Weights of a small transformer language model.
Size: vocabulary 2048, 1.07M parameters.
Training: a variant of Adam for these matrices, 115M tokens, 3533 steps.
Each number is 128 + 24 x the weight over its row's rms, rounded and kept within 0 to 255. Layers, rows and columns count from 0. Numbers have three digits each. The size before them is the row's rms in percent of the matrix's.

# layer 11 attention query, 96x96, rms 0.0708, rows 0-95, columns 0-95
056:146156090084121138144104108127121152154133108104152162090154153155161118082168110110105125117166120129128105083151164181163172105078152097137104133116138076117117120140134146099153104129120148124104150126132106149130146084137131144128118121145136127126131191109136131136145149089132130108
051:134091104105127104184099122106098129113124112125127140106180171114081140109118168134097125098180132104139160129144154112135137119138133125167144108120106172120156105095095119129157166113151119144094152123155111129167107147136101091159126141103147129097119092150124122128108117105145089085
082:123121097101110087139102126157113126116143178162105164101167160127109144121136123135124130087165092124145104085134133128185143119131126101141119113128170130104112141136136154138161126118085118125152166100087115140107134101125159120170125084144140127134092175125168089124129147112123167158
067:130091141086128114171122104113093148154123170129162123124145171171133176100111167135142162141136146104132119099133129113139112099156103098179108115118098161143177116113136143107157127147172093139094088111158095135134122125121182089129147109106123108108112106161119137140120134127143128119
091:127139122116116131107174104103112124130175174136092174121131117136143108126180120116117142137115064138126132086118150133125134115137085090128110126166163081092118099143131174164143109134101111126140152130119129150147108115130165168114095098151135119138099165103131132119148103139095153088
074:137105065130140137167100115118076138137144148114141168128176173122127143112114139086125126088139111126156155088136148151134125067095136084168114095161132147102124141078114156097136128136147130173147133135154126120127147083116111160149123122115107133114112131151116114137110145135140157094
100:176072138085117151170087149114122150143121142140129137117142149161137185127154131113099170110160110126139191127152134079135126149129100122177107144133117143138145095132113128089136150113145124117145080124077142140146130137119109123158151120133106117126161111101119136164116119155147114086
059:130166141135111125115164113141153170155147134107100138135075103118157075147100095133155097165133118155126108108157137069097114144158140152087153124102124113133131095154129116162121098143140112103095123114119161139096084153125119142118103113146153143144169123125112154116158094122139174154
076:132139106118147116142114143154067094096142136120104144121154133097136144078112120134134148117166144124119131155074082154113158162097141103133095118121173130078113158121113122100118129145105139142143137111136124113107100091111171080159120166111134145109114126100121093117076113159105154124
248:148118121150143141082081150117072123116124137135132135112117146144117141115120128158130146101127105113144192135105153098110093067143143125144116117112085140146161180109160123125136136161124098107121103111110111116147106142122137145179180106125110185131134112166098133146126140129094130093
074:106118098151141069103110119109119108107161111143117118133138078124165153110167089106149124100100119137150142143108087163107117107127143119115139106139126105127132106100102089113168138131113117134115097158100152065086115087138091137180142149087121134127120130128154140158110149147113144096
083:108113159148158131141146130140146157141108166140094152159143081128157154135143102129152110150169111140096185139111099124161091143122150154115092136140120105138162074103133129105127102113156142145159119093099069150085150144127130116153115156135137108179136123094134117122127149105123162135
085:131122158140116102120113166134155154138095057132122067105119164121098138119123112126151131158109177121119087146118082082117149177130151108118122137128124159138135130101133165113100171112162126099116138109116122150128127106137107095122140152151170144095171104132127132135133092145155152154
082:111116127131154154128092087139074135118119152133118142137120119124136149071129104149113150097140153124142126140119101143129140085120143130125106123116115127066137120095115128181158110119119133136158087105163155115087101079115144140158109146114083148137089163116131105109074133141144100084
119:115111088174138174114106083118187147130146126085125115141129141116151108125136161150156097114107118134149089160115175173119138122127121139128109107113119121140128111150113110179154103115114113118087095133159120143129120122176118183066122148110108134182127120132142144121114111144136107139
068:134135126132136083146099064136104142109170191098101113121133151114125129086127126156121146065126110097108115140114110127119158101146092106123107092120171081160120144146161112112159139109109147106140110119150122141091115100087123120170131139113120140141106159123158141151122150114135168132
079:149173117112144133137117145144152190125106098134130114143140159126109111102128144139112157157083134134119119148186113107144131168175106112088132127116089148142126155118139117098088166079141133100180112107129120140132113124130076095103141131179150145118121127108120134097160118145158100121
089:123109106116154132127114153143086106116132143128118107158150082150102143114159135099143137177168117092143125133156138117112193103141148116095086108167169143107089125150122121107137130112113130128148116118113155076089083100142118154144105174107152121121110179131151139135085107136119129119
079:151155110128148165115138118137159152090119129145075132068105122106141130140120144119133121142122147150106088130155166169175138164134166118130157170152129125123102144126134125190084136142139148152124176150132126082125142124153135157113115151140127133122130086093093138115145105139164108167
081:090138155138131114129124102190145140180127092186129122147158133113118126091136147166148149125129148137097088139141114124160110149162141126139166147121148122160132152129106100119139137089106130118105093100150105143112140112172169097154137114139106177102146169109143121157110144088155113132
154:140104125139143144148125155138151105125140128117122103099116158087141114146154145143132094160086152102129111173103172077106147108142134118119153124122133146156137167136153095131110117121110069128128130082123162115158116162143083170110185145115155156126156114120159169143154119151119120097
097:106130121140215144149107100150135121138131113122110106103118085152149118114143123113107108073177121135149134079131147126144130141130142137135106143108129154103123143104147093152118099132164131122157115111130157103109134124082166086162115107096101165166108128127161108100115132138095152164
081:131109138098117131166174163117110126122120108127090161121119131120084158118134110126143150113138153139195130080142143163132133165119177096087107144139129105130100099130095115135130133152123104162134117083112116145148134100153157121134121117150089099080155156099108147098143127160146084121
107:105125140151130129132142141173152133167131102113140123137148125150190143117095137155137141099144129138093091132131128161123148116133156083083137115099151120103098122156063096148118122162172138146184147109105094124089137112139127114108159134130139152131098158094107129143117113134165168154
089:152082103114103145151120149190128144165167129125133113153134145155149150146154106134146119109130143102139131175113114119093123150072113133131122122096064185133113158126111113134129159101133149110124129095125124153131137109127177088129175129126119129144148105107142181123106156135145101103
092:128152170112116125087097111125121102108124178168135119137141109146144131160109145110108124149110137132161126167108085124099111103112147121139115090127116163154201131163171124098113109153136151076112138122131114109153077163121119162152125139117153127156127102181115137146121136117092127112
096:132132082124111157111097111072106112121105136123135108127121131105145145166128166118165119104172114139139124122149141100144118155118134129145110097095108109156165169099177101102135168166137121097115122087126118087129126167120138128150165102127122140084129133182122117104130128143160122186
189:137175118101140095170164133098111144111109126137145165166158121132103094131109111113150176110167096082128148070130146136153084101133118132123110134161138128100119102156161151108110108151134159165156139139113129142140140102136153104160107127143144119097114134105085082106111124093143144122
095:133136116128099130097158138118144105119152129163120110108143094131082127207118169069111071127086096145164145122116136108106160147117149124136138107086123112149144166131120113123146112146131098131115152148120137116160146119133100151104108153126135094101128123181118169087109134156136128116
094:108132124118176088139122118128131109152136116155147170136155094103146114140118100090109133118124145163109134120140134134119113164146090136106132126128159157132142116143141138150112118107094143091138131096142108161151112063150150181109127138130129135121103153126106186033114141131106107119
086:131122142145118115142114126098137109135120125162149098179076104144137115126153135128136118133146111119176156161172133116094131082131117163137162120128095148162131162175127159127135144111100047108129132166124096151157113134147111151157151127111140127125147157141114162122132093113117117072
104:114136147134130128149158118162169100123121117145131155100121152067145128091104133184105128143154133158092099119105110153121115131133151127119140100129138141124142086136101137135150135111161128159100102126129134163084119117105099086113152049154117137129161130104135137123126112115098171182
074:134142126140138150137120120128122083074151131150135177117158114103138130098121070108114103109121116117148143105111107169111144075142154095128140124147115135062105138097092112169166124090115090105095147133109118130104157133096093144144099109132118144084107152118134104098114127162126131123
092:120126123115160139126087135100104098116121163130099133107140122111144132081113107135113116113125150108152140129098118129117146122136151100136122119136144159082132138081111086116134185111135072166153112128136115100121114114090121172192097121102093123097125153158151163104119188126138103108
078:134167118089120136148140086132144133142166107154092148136127123154120135126125144153133123134118128128182111103103163132129174162136149132100112154166196135081101138178110144171132131091131172102134112130137139114136116094109109108111108124121157145131081140101160098152137108157161130150
068:122138116154099105100124116094099132161157187128177154116166128110142119101126133085080181110143113116118120124150117125102125123141129136142128138089110155133122089055133101096126176087157098120128142130100095116094118117125097149134129141131094123150142148138158139144129130137122079130
075:149121114136142159112148117096161117162158085111143124130154129120105105128154138111108158129122146096113142090136096114107140132119118120129130138102118122123155200158109181132122169148108107095134136116087118148120132126133144087085148091154150114108121105100148076112087109163129162177
065:128130120135165143114132125081086100136116140113135162136190139109123116101115110134128105134138135110122168111106148126115118095180156142180116128188128122096137121074128087106155115116113101087120123145150115142134112122071098178158147127108102128137112098154122132141125153158133115092
090:147140150106159144113071171094149122132112122151118126148113141169150093116140092087085121110133148150112162105130088128108103062120149095159104110121117156131158174131123121126114156132112099126125118067149118149137144135145119112168128140100097124133067135101116128134136117110109116106
070:146126119182120098082157136132170151118100110135147104169117136085109133102079150136124157156130113133115098115151166123108150138114144176147127132165073130125100103127110111099098117158141173104106111135133118137136145156151139137114127123133148099142130068083119154097127149145086122127
064:137144092123102118104083125117127096134128155152122128139126167121110128140088142104156145104114124124175114151126108166123127109154141088136108108111144190141119112125123130132169141130141089136087136131167091096107147151103118150189115175106116148133130143140120145179081159108115168138
195:174179118145122167118162100124124143133125151141132188154171094150106071122121130113129123113096126203149136114158091123132154138085118146127105108140138121124131129126164143116147164161149100081118146120079100129112151111132125151124110121155108078126139111143104111117111134117132120124
081:107138102140134113178094112115131097110124128162077110109134144090162128120140106115117081103108095123119066115151075138088176141115140114132141118125136125122136173127153101114114122127094142153106112065109109151131102074132129142139113138144132139115094141116156168134131128169131110104
089:148088115145153133131169125111124157106115108098157116161152116108114130113094122082167089114153102141102136122107126155142127099065101133114148142138109119128132135113123071168143114147175106135156165104077128097135112124131155092126107150142093097120128122117126070116091149126109132122
073:123148137114107096155138107103158162109129127148156156120073112158147121121122147157172122124173119108119142094112138114133104169145152126144200149096148150128127124124121130135118119117113155130118165092143128154112132128121084088140118138143162155099157089089185147160127137152087145135
057:155132113148140151150127130104106099147126147119119127104101129132091148095113153105126143104155123112149152124113121129110175125143104095148119136085110133134109088059069093127128123108116107110121118171187147122135109173152129133165130126095128150159128172169163116146081112131127101124
118:101109120119133148123099143139143137146117095095116084140106171095144122132093176126100145141130119111151076171111180140096144132179085123101163141117099139128128168116090118164089114136125111141145107129153111111142151105119145127082152119118146157171146149155137124140111106150137121171
067:134123109103170171114100122092117095130122158109144121105195142100176118134126127116140110105121107136159124114087119109109196145176116138147124099098141135121105160146160130143170164111134105090109147113117162137102106113130126155138177146111113120118144103163147132122118119120097153094
071:103099139116183115149142111140140130167134153097126125139079126110138134126119126112105116165129105117136137115166112104156120173133110137150102146076164127128097181121158109119116110143098146124112121104105158148109146121203154158147130185126129086126151134176158127120095115144138137131
076:129139162152166135148135145163134160130107106124142156130123108099151112090156111181129117128126147098149171144133113094093141104143084134133120112149142154145116091121133145121082102120086107117129075162171166097099085133189098128128135127106116141151092125115126149121152134146145161127
086:108161095118155080152152155140115098123129129096117165112148094112122124136155122119164147174135100112176139145137127186163135165093106121141125151124121148110104091076123110099160138142135171096134163156137132123119172132109097140121093121131115103130090146109097099123163150106135116121
091:147109108139087173146155124136133118129157085100135110135119145118143093127151148171109129127131071148114083137138077110116136135132124135149169137130154153100135152170137144159136152099121162126082138103131167154110149122098144136155153076179152139132093182137141136129111124101109126133
123:124151072141127140155123177097123136056142162135116163139089138114160105137115117148144124152131109110134127129099167150122165116143106120111154169127132112072152094175112147155161111105128129131125136176148165108145133112100142124101130151127154123155101130129168162105130131151163133147
062:156108142122119136156135123088159135106124154184140073161106125136123132169152144136156166158139180163110143117150135104099130125111098140166098121123120161121149115103132107144113176131129091116091136135107109129109094174094104136117165099127118097151103144110108171105129112096140102131
117:125132098161128129141155079123112106109149125139117142131091140141097159110093131121121164126182126125148100119138102112167146099158107066105116107151084090124114155097116134148146163115123147121117120162180157105146116143135172111118089093138105129155107127136106116125139127128145077170
086:104164145117095155137146153105131094149150087166157153138134113122128126160084128090126105159075110140136158117117097133149134168118150107136079086178114115098116098135085100140133115110110165117119126123096135091146134097133061119121146130128102127159116094114121126145131092119131140136
098:127113103157152143099117125068157125168153132120128127065095160142160119137127151141114131122138127145138107188142101135086124154097092113143155151137109150138117145104083134160115147126151147177141083137139119099133149142136115133095128146121160129172139101130128139137104140130179118179
084:123134148127177106142178162159112086118117133104104109152145126116136157117131116105122128086122107133126072082159112105114154144102146095119102126133139119125119098118160163085129138132121123138129146135143116089120111113162061134114075162124131117094107172150133109096128132144131173162
080:131141090152113123060159163104147095152156109181122122156152150138109090099128130130093108140132156127136134159139140149111141120144093091113128088145152137146114073105106172111124113157135109164136156134113125137142151136092151141163112145121111122106092159110111129116146087140180115119
157:109107133157174127173141150101134126099102141167085134167123152114136080162131132119149131154124153164136108142109103165159155117141133135110137105105139106082150099104138165111135128125119159129136148137077129143091105135176154088075139138109101116161085121137123138120109122109153145157
087:144130106167147112147130070141104139149151162145134117130149147117079103149056118103143124135117128123141130120157150141139155076136145118120106162145155084139130163088120152105152130135131140145135145100131153119121117137109126140108062127152106137146117082150126113091062136144119109103
096:153110071124108114125093155117130102118099141124177114108171154142094140152115172090090125152170148145112189144100141126119105134133126123131125116148125139154115148126079091108108099090136144148118146106137094167136109156144139119105145106131131112077148129132142117120122110148125187097
080:124123124152155110163083142153082125103128118137115105148143165100118151123160130118144186125134099121117114098114128168103099136127095130104082146139123134128139143135111160118152095097111148121127154110082119107089076111121162144101194102128104135127112163142113128174120133119093109159
099:079170129132135077082109127103103155125121161090128129153094143118100120114099092104136108126096104117091113099140168127116109157119123150116099151104128128131155128141137090144151156136163157160094148126145092147163121197135127153120157108133105147148142151124129116136106148161175122133
069:121120084163162150084168119118133124108137158135087146115161109130087105102151133104111114135137130115174123100127131143187157137103140100098147092150123142127050157107124132102169142160163111104131157111133125096111126123137129164158133129141140089124131172137133111103102119129113152119
068:141142101138117161148111134070125136148137126123098177078138168113122131127147128117150092099092128129144115112112129167150117130157121084152115111111114158113139159105129109073153110165125097114122140096107090089107116174161095157124116149122098147168144127133111108130116138076130157104
067:130145098110152135119158082128136162129122190172115097140155139125106075112088104118134096131142120130107131115097129122147166145151121158148105095117145129129116190101139139140127106140094121113129119093108108079160110139109187133120109135178120132160098150121164150129116102141135134150
079:124143085083127143149116135088105133182124125099134147083135146143130135129153149120153102091142104120165160115160153179159140104136130103158128085123132148094108156095134108127151132157135129141139137099112074105156133168136176153153114170126087143156127117109128134147111135102117129092
062:120174148130150109109203145124169150122140148135137102134107100133139100112138094121150131116133113114133148123141132107084123161097099130098090126098172127137113131152146123146150117123113123150139138088114174130101164090059111136142126112184192121133133136149137138125137115160138145117
061:127141086124174154118133157106072105164154152106128169127152121139106127138105133134152100089118095099152133091159142155155093120134123086159119092081117124118107162089115130080145128155146123111153144107087078102139126130135113153140125153115078128130086139122113116132114130108123146125
097:132139088050090106155083099150120141139133109080118140099131134102188163101122117172120096169122125131133126152109159130133104140130109143134140137148124126113140104109168120133110129121116118157123151100110147103114151128132134071136086119139152137150141159158123081146112162140140115166
065:124121171123133138128146151131165150092112105125125083132093148142130125127148120138077149158130164094130158153128094113139118104072130139101148123112119150170158097128133121162101111096091138118123100139164131170135138131111103098152157126137185135111160112097153149151165146097163138096
056:110125100150140100115112125130075133184164135104134162134112077111146126150114112091142121113129093114129160104107138164163108120123106104148114129120150125075128153114120108135162123132128098086153137071120132080135136117140108170152144168139091148086090139118141145134105158146154137101
250:070149112103159141151118124157161153139117072116102124140114100084115138109133108172135109135095121112134094104162076163152145154140167118078112147136150116087103134129107149128113166119142164164139149116134145144103139114141125093088123124132133148135144123093132140098115123126143149185
066:128121100136139136107120122152098094136140161127095158135117156097155108144127087128074121098108104087119161116128143147145104147150125161129109107097108141075135158119122105174122141151074136140137140129165120069128102100098162124112119103119105153172110106152142137125136171115141084123
087:135145132138174138112133122114151122114167144139131141151115141129058154101103143141108125132074137133159112146085158142113128137136116127144082120147113127116123148167151135134122149144144152146132118135116140129156168138108157114090105112108137154149157078092090075092208140118118132126
067:143128122136133104109106141120118130118115128129157117134136159143144144146126080156160141181134092125074177157104158094158182167121178136121154132144121151112128084106119136132146137113138111076123165134142079132179096122149107141113151160133130122109134130108157162172139126149104132140
071:122138126161166145125093118105091100124137148131107164088128094085160156147144144108161133123117104174187152143087136144130182135117115140115153154090125129116117145149139144198157129118148102120117120151102137146110108134145143174127119141094121133092119095085132129104144122155124107145
118:146112149167113144109081116129149124115144125107094095068124161123134151138136153140092142123129153103112148180123117116099169123145102164125148145143124141159178111111099100167145135102114140136103108160190119133109095131118147128150138102087129163125103129182145158164139123138130113143
060:092127112140142142141110131094110148144176186128152073126175156143145157122127093125117136100107122141165100148095119147113155080103116086123148093120129091119147129136126095154121096113144135088149106176148136089130107121153134134173131115117102141157101126129169110130107142144163138142
087:122143179139118120117110160093124145100127150123153142109084136123148117169133131087137107111056128121182083147119110131099154143096074123164160170129092134108146131148160137130116104095099136118147101141102129140147176145129117153130142103143146077125139120131133116100138120145134146096
095:084142126112149108173113173095122112093118120123121113128078151101165148101131166115099133138129138111094111134142141127111151140180110140121136155126148166149140136170125124145108117110148084097117117068143157138126153134107103133105093134109164154176133135151143155142163116122129134066
117:136139134094099162093133094127116169103126166110164142102145098168108134114116094106172133151154103113117153096139136125150095179066081096157127147119108127110139109118137106119169131117109106100116117133128112103133147136116103148173132139159115086139110096105114146145164129133102136095
094:127141146125117135107147180097129156166136119156099115111109146103144113163129132103125084148156142089128136102164114129104100116123108140154122133129130076137133155081112110103098133123136129139138122116141122113123180127113209098146161116155131142166123135137094077153097182138136149141
109:110098117137146097108076106123111122147130136144135116112085114124113135158103093080133086135068112085153124152121143116140131123159110139109139105134121121115121135120081154129101085131132088084129146115130155144127069083067122153090150115103136145115143112133145142134167136153131133097
079:119141119136154145147129136106142133121129147086109088131116104112142156096149128190142100094133111148166117128137148127138117098127183082113049141132127126147084077132167150143129159150160151114146123112169119112113135121110114134146114099106126142118139134100095148117088165139119150163
090:140112159149132140211106124102119116108123103088124105122131130121164145133165112138143146155159112129140144160180155111089137060160104156143143138127102124147100096095140151117105153126110124118122096124154116093136166082133115123153114115120132132129150129160095114120108115153161139083
093:127128102153148074123126120156148136114110102145134154175097169143172142123124157155157094142127112150144143154099065139129135147133162131119158100131165096115084128091099081093132153147116120137152111153152107157109111100184142117140142148124136142099135108157095122118143133102122123157
128:168145101102101131110117143132134129158146108096139149148150150114114090171121142141114112101142133116107155155160122137183104114103130140114095117148130113104086192101147108129134110174119125119141173118063079141113183133153169124138116121142130128135109109131127115079118141098107126131
104:104128147096080100108114121127142087136119152154158115148104163139153092136137118111094140169130109116118132137123079119100179106137125131120123095154104123164165134148118110151150114114097138107103116107161087113129117136152121098131172193144138138134094151168129126185146105112139150104
109:179141141116109134132113125080122134102136120127117119104162112095164130121148137171116156155134136113127127144149165102134128087124074133150103114151111112160157132108184119139156125109123124155130089160100092128150136164173144181097143128126120109093128144135113136138116130109053151110
207:119061150152109097136087161122118113096138131112105080124131134109147171111124122149116159129129137091125146158129122103081148104159120177135147119104131150139154120119118120162120133079112099138115108148166137119145126132100110163153153106081141152120130111177139164164149118162127103094
096:138107153159144094108145129130104179115152177150118128088181113135105117145139125125127139101131132103176128109177150108109123134102129101152106098127094157141140137126147120094180127125096169087157107147144076126125098140132137152099126149113125159087112103143097104118138173119122156122
103:092144108117151087153118192113127090138129101136061116126111116117141141107134155106123132104128161106100139144117096131122139132141155178125188158145149131119124090131146110132126128071109149137110130128098107138115149129146135095084136151142111170096158139117140079136153100132160145103
086:176112147103124098117130113103117122125121150128114150140156111114089105167139118123148123132087138187151116098158148122084135166149083138145089141147121138131075135155147146160169129100126163123114132117087103137071133170127062133122135123118120114106098120083122145125130116140133145133
142:142109166143125142117077141137126129119106111106126119133135135113183146097125121142110173123122103134146110106116158133119135055188122128126108126184106185147143154118144096124165165091152082145133089154156130113116133109097118125146131132089140175137147134141109140144123147117153117113